{"n_layer": 8, "d_model": 160, "n_head": 2, "n_kv_head": 1, "head_dim": 64, "d_mlp": 448, "vocab_size": 8192, "activation": "swiglu", "norm": "rmsnorm", "norm_place": "pre", "norm_eps": 1e-05, "positions": "rope", "rope_base": 1350.0, "rope_fraction": 1.0, "qk_norm": false, "attn_scale": 0.125, "bias": "all", "tie_embeddings": false, "parallel_block": false, "init": "normal", "init_std_qkv": 0.0448, "init_std_o": 0.0557, "init_std_up": 0.0642, "init_std_down": 0.0642, "optimizer": "adam_hyperball", "lr": 0.00343, "lr_mult_o": 0.796, "beta1": 0.9, "lr_head": 0.00357, "warmup_steps": 204, "schedule": "wsd", "decay_fraction": 1.0, "decay_shape": "linear", "final_lr_fraction": 0.0, "batch_tokens": [16384, 32768], "seq_len": 2048, "doc_mask": true, "train_tokens": 153400000, "steps": 6779, "dataset": "wikipedia_en"}
Each number is 128 + 24 x the weight over its row's rms, rounded and kept within 0 to 255. Layers, rows and columns count from 0. The size above them is the row's rms in percent of the matrix's.

# layer 4 MLP gate, 448x160, rms 0.064, rows 154-168, columns 0-159
size [108  96  92  99  92 101  93 111  98 109 100 107 101 102 105]
[[146 161  97 127 145 157 106 154 110 127 122 157 155 116 136 106 115 152 132 127 153  89 119 138 145 111 158 104  90 151 126 152 162 131 194 139 208 129  85 139 126 165 122 125  94  98  99 155 162 119 117 105 141 141 106 107 116 125 125 108  99 125 145 117 128 135 149  68 114 166 146 130 145  99 137 106 131 155 108 146 146 134 104 144 121 131 126 126 136 124 142 103 143 121 162 148  62 135 132  72 125 127 128 150  89  98 127 133 113 144 148 117 174 151 113 101 117 139 140 129 138 148 129 114 166 143 124 184 113  99 117 147 146 108 145 156 111 116 160 179 125 119 168 131 144 162 161 117 116 112  86 153 122 162 103 125 144 149 167 105]
 [180 143 107  80 116 115 124 154 155 164 122 126  86 131 108 118  95  68 123 111 128 127 114 152 104 105 101 140 147 114 138 151 147  95 137 141  72 149 130 124 166  98 101 134 132 135 134 107 140 191  85 121 138 139  94 129 130 148 148 129 174 153  65 108 125 137 131  80 161 120 124  98  56 137 119 116 158 119 136 118 141 114 138 151 122  92  99 139 118 128 113 146 138 125 113  99 123 106 103 153 148 150 133 111 106  89 128  88 143 131 149 153 153 135  89 129  85 135 111 123 158 127 152 147 113 118 124  93  96 137 113 108 110 154  98 119 110 138 124  79 115 100 126 136 131 141 111 143  93 142 176 117  97 127 127 140 155 138  84 140]
 [122 112 117 129 111 122 133 131 107 120 121  91 166 129 119 124 133 111 147 116 153  92 150 120 139 128 108  81  86 111 150 142 133 112 180 137  98  72 140 121 134 118 144 169 113 143 167  88 119 112 170 108 114 148 142 122 137  90 143 162 144 136 149 130 134 150 130 155 135 147 145 150 159 118 130 125 107 108 119 149 134 162 115  73  47 141 169 133  64  82 143 150 137 146 114  86 131 124 139 142 101 102 131 149  83 130  74 146  94 166 163 154 130 140 119 107 121 116 140 146  96 142 145 154 113  91 144 154 132 133 164 104 129 103 134  99 113 145 161  99 118 128 129 176 123 181 119 138 130 116 116 129 106 122 158 152 140 146 137 143]
 [139 111 116 129 111 153 153 127 153 118  93 122 129 118 148 167 157 133 149 139 128 137 188  95 142 148 169 146 160 155 122 171  97 146 108  69 126  91 136 130  99 156 134 154 101 103 113 130 118 123 117  83 134  95 131  91 120 128 135 118 124 123 130 131 139 111 156 131 169 121 130 115 108  80  84 153 109 106 123  89  87 107 142 126 128 108 106 162  76 161  93 114 156 100 105 159 115 117 124 144 115 115 124 171 168 121 123  99 145 138 126  87 131 129 147  91  96 121 152 107 113 122 166 156 139  94 143 153 162 160 142 139 116 127 134 143 125 177  93 107 134 151 119 144  67 144 132 137 135 108  93  81 153 119 143 128 138 130 139 172]
 [ 91 169 133 120 126 147 126 133 123 124 149 123 109 126 180 146 167 153 117 166  94 107 144  75 160  98 119 130 120 145 134 113 126 158 140 154 118 109 126 151 129 143 126 139 140  90 115 139 126 113 140 145 100 149 157 144 142  51 133 119 160 113 108  87 123 113  67 102 100 114 164 139 142 138 113 113 154 104 137 145 123 124  81 117 162 144  75 114 126 117 162 117 142 156 137 152 143 140 106 171 111 109 140  92 117 139  96 143 105  90 161  98 111 141 159 108 158 108 152 169 130 150 108 125 127 149 121 129 102 141 125 113 118 179 118 126 134 150 137 139 132 192 124 156 135 181 126 148 105 102 134 143 132 156  95 162 175 107 140 121]
 [185 141 152 119 119 114 109 106 135 131  99 129 154 157 116 125 130 147 161  95 113  93 160 116 135 116 162 188 132 109 167 137 134 152 137  81 134 108  83 155 103 123 149 115  89 161 135 118 104 147 139 129  97 164 111 140  83 155 159 134 112 147 127 152  81 142  88 125 121 138 143 141 137 141 117  90  92 122 108 125 114 158 171 118 154 121 159 116  83 127 124 163 136 108 155 130 145 121 127 140 160  98 193 108 134 114 111 134 103 133 152  93 162 148 109 146 156 105 170  78 110 145 142 126 123 167 141 107 102 143 105 120 148 141 144 141 110 125 137 108 118  80 133 109 146 109 182 111 115 138 140 109 129 103  84 116 160 117 151 118]
 [170 174 119 137 109 111 124 137 174 119 159 125 115 153 119 131 120 142 119  94 107 143 136 114 118 107 137 143  98 133 131 120 104 113 113 108 141 149 144  76 165 164  82 157 151  69  97 128 156 153  95 103 100 121 162 116 159  94 114 145 120  90 126 109 194 129 107 161  97 150 165 138 124 146 129 111 149 170 134 148 108 112  78 180 140 131 149 140 114 101 110 113 123 110 118 150 148 105 150 101  93 140 102 106 127 130 133 103 138  82 138 137 116 103 121 101 129  91 120 111 101 160 101 162 141 130 114 101 109 133 108 143 149  63 140 146  99 152  94 139 160 134 136  89 128 156 128 115 125 133 149 108 137 145 116 137 143  97 151 166]
 [ 85 122 162 142 145 131 112  91  82 178 168 148 144 127 134 189  86 159 128 131 137 165 128  98  94 140 101 128 117 131 116 174 133 134 105 130 158 121 106 139  73 135 129 168 149 143 132 148 132 160 182  71 111 114 143 126 170 151 140  99 122 129 135 105  94 141 135 102 139 154  85  84 132 134 141 126 105 152 129 144 149 126 121 110 111 145 143  93  94 169 145 125 144 146 173  59 115 173 131 123 117 119 163 139 104 106 118 126 147 159 140 143 123  94 144 118 104 139 119 129 102 127 149 146 171 140 137 122 150 127 154 135 139 113 121 170 158  76 114 147 148 109 113 123 139 107 129 104 112  89 129 106 146 147 139 138 125 126 130 143]
 [134 118 131 158 137 141 139 145 112  92 128 144 100 176 125  81 132 113 110 147 159 122 112  79 183  93 121 145 118 160 155 168 126 176 153 157 142 165  96 141 127 159 141 107 109 137  89 119 110 161 121 146 153 122 117 124 138 163 117 108 115 164 100 104 152 133 111 112 158 113 150 150 131 104 134 122 158 108 130  65 138 104 132 135 145 150 142 115 138 148 132  95 107 107 166 166 113 177  69  95  90 131 122 107 146 114 117 135 117 113  87 134 138 117 180 141 106 140  97 133 141 146 108 152 115 108 167 108 145 153 158 113 154 184 164 124 130 147 139 139 141 128 152 112 124 165 120 154  98  83 121  92 154 125 133 120 130 147 126 132]
 [104 114 126 156 168 122 111 155 118 109 116 114 134  97 135 104 135 141 151 136 145 158 110 130  97  93 177 138 123 128 117 111 104 117 132 153 151 134 163 117 136 147 113 139 114  86 138 130 118 113 107  77 123 127  93 140 126 147 130 114 156 138 133 123 126 139 169  59 133 126 155 139 171 144 109 125  75 118  80 157 153  94 145  97 173 199 111 110 148 138 120 124 109 142 125 129 124 147 134  87  67 120 123 169 142 119 160 182 102 154 150 121 167 134 130 123 131 139 130 123 140 127 144 152 117 119 125 145 124 150  94  95 117 127 128 135 125 150 134  98  94 103 151 116  83 142 145 108 133 124 115 173 131 124 172 161  76 162 122  83]
 [104 134 103 120 122 146 140 100 158 160 125 150 124  95 121  91 154 122 139 116  89 167 100  80 151  88 138  93 140  98 109 130 148 147  91 114 102 138 158 113 144 179  64 155 148 174 127 138  87 117 123 150 157 154  96  96  96 147 142 124  93 124 120 153  97 109 127 141  90 103 134 121 180  75 121 153 148 120 124 115 167 119 163 110 142 146 137 107 127 172 147 178 135 126 109 147 164 161 118  79  93 130 134 119 111  74 114 108 132 134 148 103 169 158 136 129 114 148 139 141 102 152 111 151 116 135  99 145 128 139 107 141 154 177 155 141 143 105 146 107 129 133 142 143  99 115 116 106 147 113 126 113 142 140 131 155 127 114 111 136]
 [108 149 106  85 139 158 140 135 178 134 131 126 118 156 133 149 119 105  92 146 141  86 130 174  91 145 173 137 126 145 109 186 119 132 131 127 181 156 125  69 167 117 119 133 122 143 138 146 131 159 124 137 102 126 143 107 122 159 125 105  66 124 119 116 152 135 118 102 160 122 134 102 121 163 151 129 111 123 144 118 118 147 156 174 132 107 131 106  62 135 137 106 115 105 122 134  92  98 155 129  93 119 163 103 125 107 156 152 152 143 109 130 170  95  87 123 123  97  97 119  96 189 158 139  85 123 108 114 129  98 110 170 122 121 127 145 112 124 152 175 124  92  98  86 141 136 124 128 115 148 134 126 146  98 130 124 132 126 107 133]
 [109 129 132 161 110 106 155 113 100 127 111 128 109 148 147 121 134 118 134 129  93 140 189 146 113 142 140 112 149  94 138 132 149 104 148 123 152 132 130  98 118 166 126 160 144 118 126  99 154 137 140 146 102 124 110 139 141 163 121 150 126 136 116  94 149 146 133 103 126 138  83 110 105 150 118 139 121 112 139 153 126  94 109 107  92 127 120 120 150 164 175  88 138  68 115 155 133  88 121 126 151 138  90 155 107  83 103 148 119 129 149  51  82 114 147 151 139 118 124 157 116 136  85 154 120 126 178 145  94  95 108 114 155 154 116 120 162 119 151 122 186 139 104 149 145 134 140 119 168 137  83 154 109 131 115 184 109 123 177 140]
 [114 115 129 125 102  73 117 137 122 162 149 179 136 124 160 112 146 135 129 174 116  88 151 106 117  54  86 140 155 122 104  98 173 115 173 126 135 176 116  94 124 117 157 127 137 102 110  94 122  98 125 141 105 177 144 100 113 149 114 153 138 110 138 157 113 121 127 134 118  82 115 167  71 135 126 123  97  98  99 130 121 144 136  88 123 143 140 131  86 151 131 127 154 157 164 106 142 122 120 159 109 124 110 153 155 101  90 117 113 141 131 142  97 101 138 120  67 147 129 158 109  97  95  97 136 105 114 125 121 152 108 150 119 116 144 156 136 141 125  95 127 129 108 107 169 131 148  99  66 113 140 124 140 137 124 131 123 136 112 141]
 [103 110 143 155  86 150 127 127 129 118 121 105 141 139 151 114 178 137 149 148 138 126 115 129 114 106 159 101  68 149 109 131 173 152 166  97 124 136 105 135 137 112 139 124 103 120 146  99 109 123 119 145 139 177 142 130  89 117 145 179 128  92 130 126 106  92 145 110 150 154 102 100 137 116 105  88 114  92  69 138  57 137 165 136  90 125 134 162  90 101 101  99 112 104 106 127 120 100 139 137 108 155  85 121 127 163 108 128  81 109 121  84 102 147 110 122 150 100 108 136 135 102 132 132  98 148 181 126 126 123 128 126 175 120 145 136 115 131 157 151 102  94 119 154 112 157 119 118 155 102 145 105 133 134 153 139 134 108 173 134]]
# layer 4 MLP up, 448x160, rms 0.0642, rows 154-167, columns 0-159
size [ 96  98  98 107  97  99  96 104  95 107  94 102 102 104]
[[146 156 116 114 115 118 137 109 149 117 127 132 113 143  77 119 109 134 157 133 133 120  90 132  99 140 154 125 159 128 156 152 158 155 142 145 132 169 166 158 179  81 145 104 139 132 100 174 182 130 123 115 157 137 142 142 109 131 116 152 105 126 155 118 141 126 133 112 163 112 124 121 136 141 131  62 123  95 127 163  98 117 152 143 130 148 106  99 136 102 116 141 164 141  80 136 108 157 146 108 176 114 119 100 137  85  81 132 121  99 125 143 127 108  99 125 140 161 174 130 162 112 119 108 144 150 179 122 131 114 110 136 133 122 132  81 117  69 138 165 153 116  63 140 141 152 155 125 157 142  89 145 111 119 113  99 143 134 125  98]
 [176 136 158 137  79 180 111  97 116 152 131 133 119 125 150 137 141  88 142 125 132 136 140 134 121 153 103 133 104 128 103 156 144 121 123 117 115 151 112 150 113 147  74  94 139 141 104 115 127 148 109 115 123 120 128 145  84 152  91 115 100 161  99 137  99  96 128 123 116 134 119 157  90  71 158 121 141 122 112 123 112 124 151 134 131 121  99 152 154 175 121 128 138 117 112 125 108 124 126 188 130 127 153 180 140 105  91 139 129 115 141 128 131 148 121 167 126  70 105 152  74  76 128 133 130 125 138 114 132 180  97 127 168 156  89 131 129 113 116  92 140 110 116 148 102 134 159  91 111 113 187 169 143 141 151 101 146 123 158 155]
 [133 100 109  97 130 115 145 130 171 139 125 134 122 100 156 135 189  85 109 141 117 137  92 126 130 126 182 127 155 159 106 106 124 151 108 127 168 144 110  98 156 135 114 127  92 148  75 116 122 153 135 126 119 103 118 116 142  88 162 132 122 122 183 129 171 146 149 115 103 157 137 105 135 137 129 123 126 124 142 115  95 144 123  94 113 151 120 175 120 135 138  69 152 143 137 140 106  89 133  86 106 116  67 122 133 131 113 171 117 122 183  96 116 130 143 104 105 144  86 138 107 108 160 106 129 112 118 124 155 125 149 145  88 153 136 154 110 107  93 121 104 127  94 121 114 123  93 159 180 134 127 139 163  72 125 115 135 115 151 123]
 [125 125 105 125 135 148 121 106 134 137 142 123 130 149 112 166 141 128 141 156 165 148  78 126  92 122  98 140 109 114 126 162 161 113 156  92 130 117 130 111 170 169 147 135 125 142 106 142 171 150 134 153 136 144 138 149 163  73 157 158 150 126 139 115 143 152 147 122 136 150 148 137 100 154 109 156  96 162  88  96 147 146 123 135 146 147 105 127 128 128 119 157  76 164 117 161 161 101 124 182 132 149 155 134 110 162  64 105 169 142 117 142 118 104 103 136 142 178 149 125 128 152 117 170  97  89 105 120 127 137 114 114 155 152 102 144 144 169  87 146 127 152 125 162 128 149 158 119 153 120 131 115 124 114 178 171 165 126 103 126]
 [177 127 113 138 127 134 119  83 155 168 157 158 156 169  74 124 150 124  83 138 149 149 124 139 131 118 152 115 127 121 128 152  92 122 126 147 113  97 102  96 102 144 110 113  97  96 134 148 159 171 130 119 177 104 130 116 134 181 116 120 139 155  78 137  90 104 145 105  89 107 128 110 116 108 142 160 164 121 162 138 120 147 119 123 118  61 112 118 130 181  90 150 118 126  82 140 174 131 111 137 157 157 123 138 149 130 142 111 139 138 102 126 107  69 111 130  96 158 144 144 149 158 135 140 108 158 121 128 155 118 144 124 163 155  91 142 127 134 160 136 170 105 141 115 173 120 114 101 100 147 149 120 132 120 137 132 117 127 101 134]
 [133 118 112 150 157 110 140 127 162  37 120 101  91 159 154 148 128 171 107 127 139 161 124 130 153 122 112  99  55 161 159 146 121 116 137 120 124 146 141 108 110 123 155 151 124  93 128 114 135 141 115 137  84 150 130 111 125 132 111 129 133  87  87 118 128  79  99 129 129 130 107  93 175 123 118 129 102 109  91 156 142 154 137 144 123 161 128 145 129 125 124 155 109  93 156 137 103 163 120 118 106 134 104 136 142 170 107 149 133 167 179 122 137 149 126 151  88 129 156 102 109 166 148 124 101 125 117 118  78 147 101 147  92  90 121 141 128 116  73 118 114 141 127  66 116 143 150 129 116 118 141 131 139 120 125 144 110  96 119 154]
 [121  35 114 135 159 123  95 135 183 143 131 132 157 117 127 128 110 139 106 138 131 147 122 112  90  56  73 119 145 145 120 117  93  98 136 122 157 140 139 139 137 118 132  88 138 167 124 129 159 141 157 125 137 109 136  92 102 170 137 143 118 136 101 131 120 167 130 153 133 139 101 118 156 114 124 157 143 136 139  97 157 119 130 151  92 104  92 111 113 152 132 121 153 169 149 143 126 166  78  78 151 111 112 111 116 150 102 117 132  91 146 140 118 145 112 124  82 125 120 105 111 113 133 168 127 170 132 160 130 142 106 152 168 117 122 142 158 112 125 143 136 103 145 142 101 107 167 116 114 115 128 131 160 103  95 120 133  75 114 161]
 [190 127 168 112 104 149 112 131 176 144 172 104  75  94 113 116 106 155 124 180 106 150 148 126 108 101 142 113 108 151 113 106 123 174  94  56 149 128 110  86 166 124 126 103 133 169 125 148 155  92 124 160 119 117 141 140 111 125 122 135 121 136 130 153 103 147 151 107  89 179 144 124 125 110 114 152 134 123 133 135 114 142 127 131 131 119 124 153  97 127 155 194 141 138 119 126 117 139  89 133 124 127 135 109 101 113 170 127 138 120  76 106 129 133 154 155 120 103 143 100 125 139  87 168 104 132 138 157 150 156 106 178 114 107 163 118 137 118 123 128 138 159 138 122 142 141 133 135 127 110 180 148 116 106 125 151 121 121  87 166]
 [158 149 154 112 120 162 119 106 103 109 156 137 151 128 135 147  63 166  87 126 113 148 158 177 138  89 117 144 134  99 118 131 136 100 109 125 111 119  94 127 179  92 144 138 131 120 121 124  97 108 170 120 128 203 112  85 107 124 142 142 142 116 159 203 135 117  95 153 132  88 132 126  69 146 150 152 145 101 135 163  92  90 109 133 119 161 147 128 133 158 114 124 134 161 114  74 125 132 111 152 124 144 125 132 104 109 167 126 145 150 120 137 128 140 132 133 106 120 126 145 126 134 179 124 130 138 141 108 144 139 126 167 105 111 122 130 137 130 142 169 157 116 133 119 157  79 100 113 145 162 160 135 100 163 138 147 127 124 148 127]
 [163 130 126 125 138 143 116 110 167 145 118 169 120 147 156 120 100  76 121  70 111 131 127 102 111 140 131 121 121 116 118 139 107 139 150 123  97 124 130 152 139 118 156 146 121 115 165 101 186 144 157  90 119 125 113 101  86 105 124 118 133 108  95 135 151 142 185 126 127 119  87 141 134 101 123 102  93 106 131  97 110 132 139 129 127 120 175 118 155 133 135 135 139 118 146 119 120  84 180 122  98 144 152 173  76 111 124 114 171 147 144 131  97 193 126 157 101 173 131 163 123 151 114 130 146 135 162 124 156 116 127 136 163 162 141 114 114 142  96 112 107 125  97 125 140 115 161 130 150 148 128 160 124 113 135  88 165 111 176 177]
 [121 153 117 122 134 152 102 105 117 138 145 155 126  87 144 154 131 129 145 171 115 149  86 126 106 137 135 104  99 131 115 120 132 127 144 100 114 169 112 142 115 130 112 123 166 171 166 105 125 120  96 126  90 117 139 147 157 157 153 157 149 102  95 137 123 135 127 161 116  71 123  76 151 137 108 108 158 135 151 166 120 129 139  57 132 125 157 127 104  59  94  99  78 122 108 150 136 112 142 107 116 171 123 122 120 156 148 137 138 108 147 165 129 146 130 149 114 138 109 126 106 157 152 161  95 133  94 113 126 127 104 134 114 156 110 119 134 173 148  90 110 142 140 101 115 144 104 158 137 142 137 161 122  92 165  67 161 144 106 106]
 [125 120  70 116 190 143  58 113 108 134  80 128 107 132 151  90 112 134 114 135 106 130 127 144 112 105 138 154 105 141 150 135 124  95 157 126  99 138 119 116 132 136 112 148 127 119 152 125 112 177 191 163 124 140 150 139 105  65 162 169 118 133 133  86 161  95 163 113 182 142 112 148 111 121 154 131 115 177 178 109 140 122 109 139 129 107 144  85 145 142  92 147 112 148 115 124 120 147 151 130  89  96 130 116 167 146 159 106 153 129  97 101  90 132 142  87 128 109  69 129 114 124 137 121  99 144 124 104 135 130 114 136 140 138 134 123  97 135 131  89 118 109 144 102 138 113 137 102 114 130 154 142  86 129 151 126 133 127 136 123]
 [146  82 145 132 178 118 186 149 100 105 100  94 104 132 155  94 134 122 164 101 112 166 129 167 124 124 123 125  88 121 106 114 131  93 118 131 136 100 138 144 109 100 125 117 106 136 104 114 157 119 124 110 139  87 128  97 110 123 117  90 126 128 165 117 136 154 118 170 153 101 128 106 119 153 128 155 160 153 144 134 119 134  95 140 135  86 132 146 165 139 108 118  79  71 135 137 132 125 108 133 134 131 121 113 108 138 202 155 137 156 141  90 134 113 137 104 156 173 131  62 122 148 121  97 145 124 125 116 101 109 142 149 189 116 111 102 153 113 135 169 136 158 141 147  95 118  88 106 122 122 101 104 149 114 148 133 137 141 122  93]
 [138 114 146 147 127 121 101 110 108 108 118 101 121  91 157 158 102 110 187 153 172 121 147 148 102 136 157 160 119 141 145 152 159 127 123 146 112 121 156 111 113 144 142 139 126 101 136 112 125 104 139 152 109  98 159 149 127 180 113  97 118 137 121 116 102 101 116 103 182 125 105  91 170  84 171 159  90 125 131  95 136 122 139 189 133 128  96 131 147 148 151 122 165 129 130 145 139 170 140 126 128 131  96 131 167 133 140 113 165 159 140 129 171 118 122 171 127 139 141 167 141 129 110 165 139 176 172 128 162  98 154 133 147 114 138 127 141  80 178 156 120 136 128 102 148  91 121 123 123 110 130 118  89 153 118 155 117 147 169 134]]
# layer 4 MLP down (transposed), 448x160, rms 0.0641, rows 154-167, columns 0-159
size [ 99  93 100 105  97 104 101  98  99 108  99 101  97  95]
[[130 151 123 119 129  95 155 112 111 111 182 145 110  88 125 110  83 142 160  92 122 137 123 122 124 138 118 131 162  71 115 164 144 150 110 108 128 105 108 145 180  90 133  90 151 139 118 151 155 165 123 187 115 142 117 137 131 123 141 118 145 124  78 170 109 136 126 147 149 124 100 111 124 130 150  95 168 104 123 104 135 127  93  88 131 134 154 155 117  91 117  96 129 151 117 121 146 112 126 137 152 114 111 103 133 150 115  85 102 100 127 161 149 149 143  86 128  91 178 135 147 135 125 121 106  95 122 137 124 140  88 141 132 132 114 175 119 107 136 142 165  85 134 152 152 171 107 134  89 144 143 100 110  86 168 100 127 117  84 112]
 [117 102 109  92 127 135 109 138 101 127  85 152 116 148 111 138 121 158 134 157 135 135 107 155 133 117 122 165 164 147 128 108 125  98 169 178 124 139  95 141 166 121  96 162 146 100 130 122 121 101 151 101 137 145 143 134 178 118 118 152  94 180 156 110 109 103 145 132  85  77 129 113 124 114 147  88  85 125 118 124 165 143 150 150 174 119 115 161 150  97 123 121 152 134 157 154 140 131 120 129 144 138  82 104 146  98 135  96  93 122 113 119  80 100 170 103 128 157 165  91 108 119 121 148 139  83 126 147 138 154 143 160 113 158 112 149 142 157 139 130 117  93 175 152  89 104 138 146 141 125 147 127  82 141 143 113 155 137  95 124]
 [141 167 184 101 146 195  96 150 122 134 112 124 118 124 182 123 103 129 100 114 117  75  86 140 111 132 110  78 152 124  87 135 158  95 145 111 120 139 135  95  96 154 125 130 105 105 114 154 121 133 161 120 142 179  90  87 133 142  99 145 115 130 101 140 148 144 103 104 157 124 170 135 137 129 123 104 162 175 130 125 150 166 177 123 140 103 133 143  89 155  98 106 137 136 112 127 148 133 142  99 108 149 101 162 114 131 128 120  96 108 104 127 116  91 147 103 118 135 112 124  90 134 117 157 108 144  86 155 125  97 139 169 110 128 142 140 107 128  95 112 123  98 133 104 152 139 115 131 177 150  94 108 141 135 152 153  98 147 113 117]
 [150 100 142 141 147 140 133 102 109 170 102 137 160 136 142 168 170 134 132 124 170  91 120 152 134 129 171  92 154 137  88 111 111 146 146 106  85 160 108 167  98 164 106 165  94 125 131 163 136 108 134 167 103 127  99 150 147 104 129 164 146 132 145 124 137 154 126  91 165 125 133 132  97 153 174 138 105 158 105 137 168 152  98 175 113 141 137 135 178 180 159 120 137 167 154  95 126 109 109 141 102 142 130 152 136 123 128 100 160 122 151  99 121 124 120 143 102 136 142 118 142 126 133  97 161 134 107 115 118 161 156 136 132 117 134 141 144 168 129 144 141 114 130 143 184 112 118 129 139 143  79 152 124  70 136 138 149 134 133  82]
 [ 82 139 121  96 159 144 122 114 132  97 128 145 144 154  89 144 143 136 110  92 117 114 154 159 109 101 171 100  74 155  98 132 136 149 159 114 122 173 123 117 136  67 139  78 134  97 133 142 176 158 122 124 129 118 134 102 142 165 138 134 137 119 126 142 142 153 131 125 133 114 139  97 146  80 100 144  88 138 113 153 110 121 124 101 152 102 134 128 135  94 123 116 148 162  90 129 152 118 124 119 110 115 176 159 112 116 108 139 155 139 112 123 115 115  94 181 132  83 126 175 118  57 130  73 112 110 142 110 160 127  94 134 135  96 141 136 163 112  89 153 110 145 136 126 120 118 106 158 142 125 146 142 125 129 150 131 126  81 161 137]
 [142 103 117 126 144 142 156 156 109 108 114 141 167 125 129 133 143 115 135 155 140 100 171 156 176 128 132 170  91 110  96 159  87 158 153 163 109 140 152 132 129 124 103 144 102 136  90 134 115 124  68 142  57 130  90 127 134 144  87 125 154  98 164 130 167 121 117 119 137 131 162 133 121 121  74 155 109 116 124 141 109 160 123 117 119 118 136 103 145 125 156 102 112 101 146 117 133 128 131 114 135 127 163 150 105  68 161 176 124 155 134 140 172 183 120 126 158 115 109 128  93 142 106  86 110 169 147 131 105 141  90 121 110 123 113 165 137 156 125  84 123 121 122 140 116 123 169 128  94 140 144 106 130 121  95 147 122 151 151 143]
 [ 98 139 139 159 163 118 141 183 142 133 114 111 145 151  65 125 127 153 130 183 143 142 107 162 120 122 148 132 111 119 153 144 105 107 142 116 133 180 115 116 125 148 103 157 135 105 133 153 151 147 164 139 163 129 111 163 135 129 134 122 131 150 134 168 133 134 156 152 145 135 130 117 100 141 148 108 138 131 118 107 167 111 157 141  90 171 108 147 150  91 129 103 115 112 134 133 137 104 104 115 151 112 131 112 112 132 153 100 112 135 117 131 140 109 120 170 153 133 100 132 115 167 148 185 166 118 162 114 161 101 137  98  87 108 108 111 138 147 112 111 161  87 201 119 170 154 132 129 121 151  93 143  95 132 188 115 135 174 143 153]
 [120 118 129 113 137 170 145 111 166 121 158 120 156 135 120 159 132 138 194 138 151 122 160 141 145 136 186  72 140 118 140 123 129 153 129 144 136  84 100 102  78 166 139 117 132 128 132 134 125 166  96 162 139 141 118 137 104 122 136  98 181 121 140  98 112 114 118 147 146 112 191 131 130 160  89 106 150 134 124  84  91 119 158 131 122 166 135 149 104 150 129 158 103 159 110 207 152 102 130 103  72 127 103  97 159 138 131 140 158 166 135 137 119 126 133 136 138 147 119  96 121 165 105 135 133 128 119  98 156 108 118 113 139 125 134 108 120 148 170 137 101 141 126 104 121 115 131 105 156 135 182 104 140 153 130 135 154 117 135 110]
 [147 153 141 160 123 149 156 120 124 146 127 119 129 127 139 181 129 143 112 146  78 148  90 161  92 101 122 156 157  96 141 103 104 100 105 126 116 114 115 135 152 133 105 124 166 142 149 148 122  63  96 114 123 147 140 113 115 132 136 132  86 112 139 109 178 132 122 140 146 133 110 119 130 103 114 133 101  98 183 101 151 121  90 139 117 146  83  75 164  94 169 152  82 100 124 136  88 123 136 131 129 140 132 164 125 141 109 137 140  88 148 117 133 125 114 122 145 162 148 165 147  80 148 154 110 150 135  88 152 153 121 146 137  81 130 184 157 130 154 125 160 128 163 152 139 141 108 121 110 156 147 154 133 101 163 127 121 115 159 144]
 [125 148 175 152 171 155  94 106 139 116 141 130 195 111 113 138  89 125 172  81 113 109 139 118 127 181 141 119 111 118 150 157 137 137 105 195 118 142 144 116 121 118 165  90 104 102 140 116 164 119  92 131 146 111 143 156 157 142 124 128 126 119 130 128 135 153 143 118 106 100 151 161 128 114 104 117 127 136 182 141 143 100 163 167 160 145 104 138  90 153 129 125 123 106 132 101 134 142 103 113 110 140 113 142 111 134 151 129 140 126 127 109 117 103 116 112 162 168 109 110 127 136 172 132 115 113 114  91  92  93 111  84 136 128 135 108  82 138 134 119 102 149  82 120 168 158 159 162 109 160  90 170 146 112 163 111 149 128 104 134]
 [120 111 115 118 126  94 156 146 108 124 145 144 125 133  99 136 162 102  93 122 144 160 161  91 191 141 126 152 126  83 125 121 181 117 131 126 170 131 134 125 152 117 149 129 126 115 123 105 122  91 145 119 139 152 136 106 154 107 172 122  82 113 196 149 123 104 168 105 158 168 162 168 111 129 138 118  95 128 146 163 165 189 104 151  97 132 117 181 142 140 116 153 145 113 119 161 120 150 142 133  93 137 100 104 102 153 133 125 136 111 126 113 130  95 124 145 152 185  97 123 107  94 130 113 156  83 137 138 124 125 152 128 135 163 183 118 124 131 128 135 114 109 130 132 119 154 110 130 119 118 157 173 121 103 164 109 137 149 144 146]
 [104 177 121 130 138 101 111 151 101 144 154  77 103 154 112 102 105 153 146 134  89 124  84 138 125  98 151 121 131 126 136 103 138 125 102 115 103  97 139 124 172 154 113 125 162 114 140 116  97 127 162 148 139 109 155  88  92 152 109 130 130 119 115 167 137 148 129 156 107 157 123 117 143 102 153 135  61 113 108 125 126 139 133  71 153 124 149 104 140 141 107 127 119 104 152 120 175 110 141 106 125 136  91 163 136 109 127 146 138 115 122 121  87 101 102 164 168 170 135 135 225  99 147 117 107 105 136 172 132 146 127 119 136 123  92 155 125 121 124 112 158 139 152 145 122  95 163 128 133 116 149  86  86 133 118 128 105 117 146 140]
 [145 105 103 135 120 132 116 125 117 176 109 155 155 160 131 105 169 117 153 154 109 113 122 141 148 120 130 155 118  99 125 142 173  98 144  91 151 125 149 179 108 135 151 133 124 114 134 121 112  93 136 136 118 107  99 145 127 166 122 141 152 149 137 193 168 121 151 164  87  87  87 151 128 131 109 140 135 117 154 125 149 133 161  89 141 119 118 145 153 111 116 136 105 129 108  92 147 160  91 118  97  80  95 141 113 103 140 142 146 168  56 115 136 141 124 121 117 108 111 123  59 132 143 105 105 113 112  89 126 115 114 185 181 118  85 157 112 105 115 143 109 123 105 126 122 135 138 115 130 160 129 132 125 137 151 141 138 168 102 114]
 [131 121 107 136 140 131 115 143 115 151 128 123 138 141 151 131 121 129 122 130  52 129 179 138 131  97 153 131 152 101 117 128  94  88 153  89 138 112 125 113 117 145 170  82 132 122 128 163 127  66 172 158 136  98 123 147 135 137  93 139 101 126 153  93 156 150 159 102 158 123 115 109 125 156  82 121 105 133  98 162 103 156 136 139 121 129 147 128 148 116 149 106 135  99 135 132 101 130 133 166 121 106 135 125 166  99 146  83 169 126 153 139 149 172 134 123 125 131  88  96 117 109 160 110 151 188 111 108 127 122 157 119 114 118 108 101 172 140 151 144 165 148 137 114 130 111 110 111 158 156 153 168 120 121 141 154 187 136 166  97]]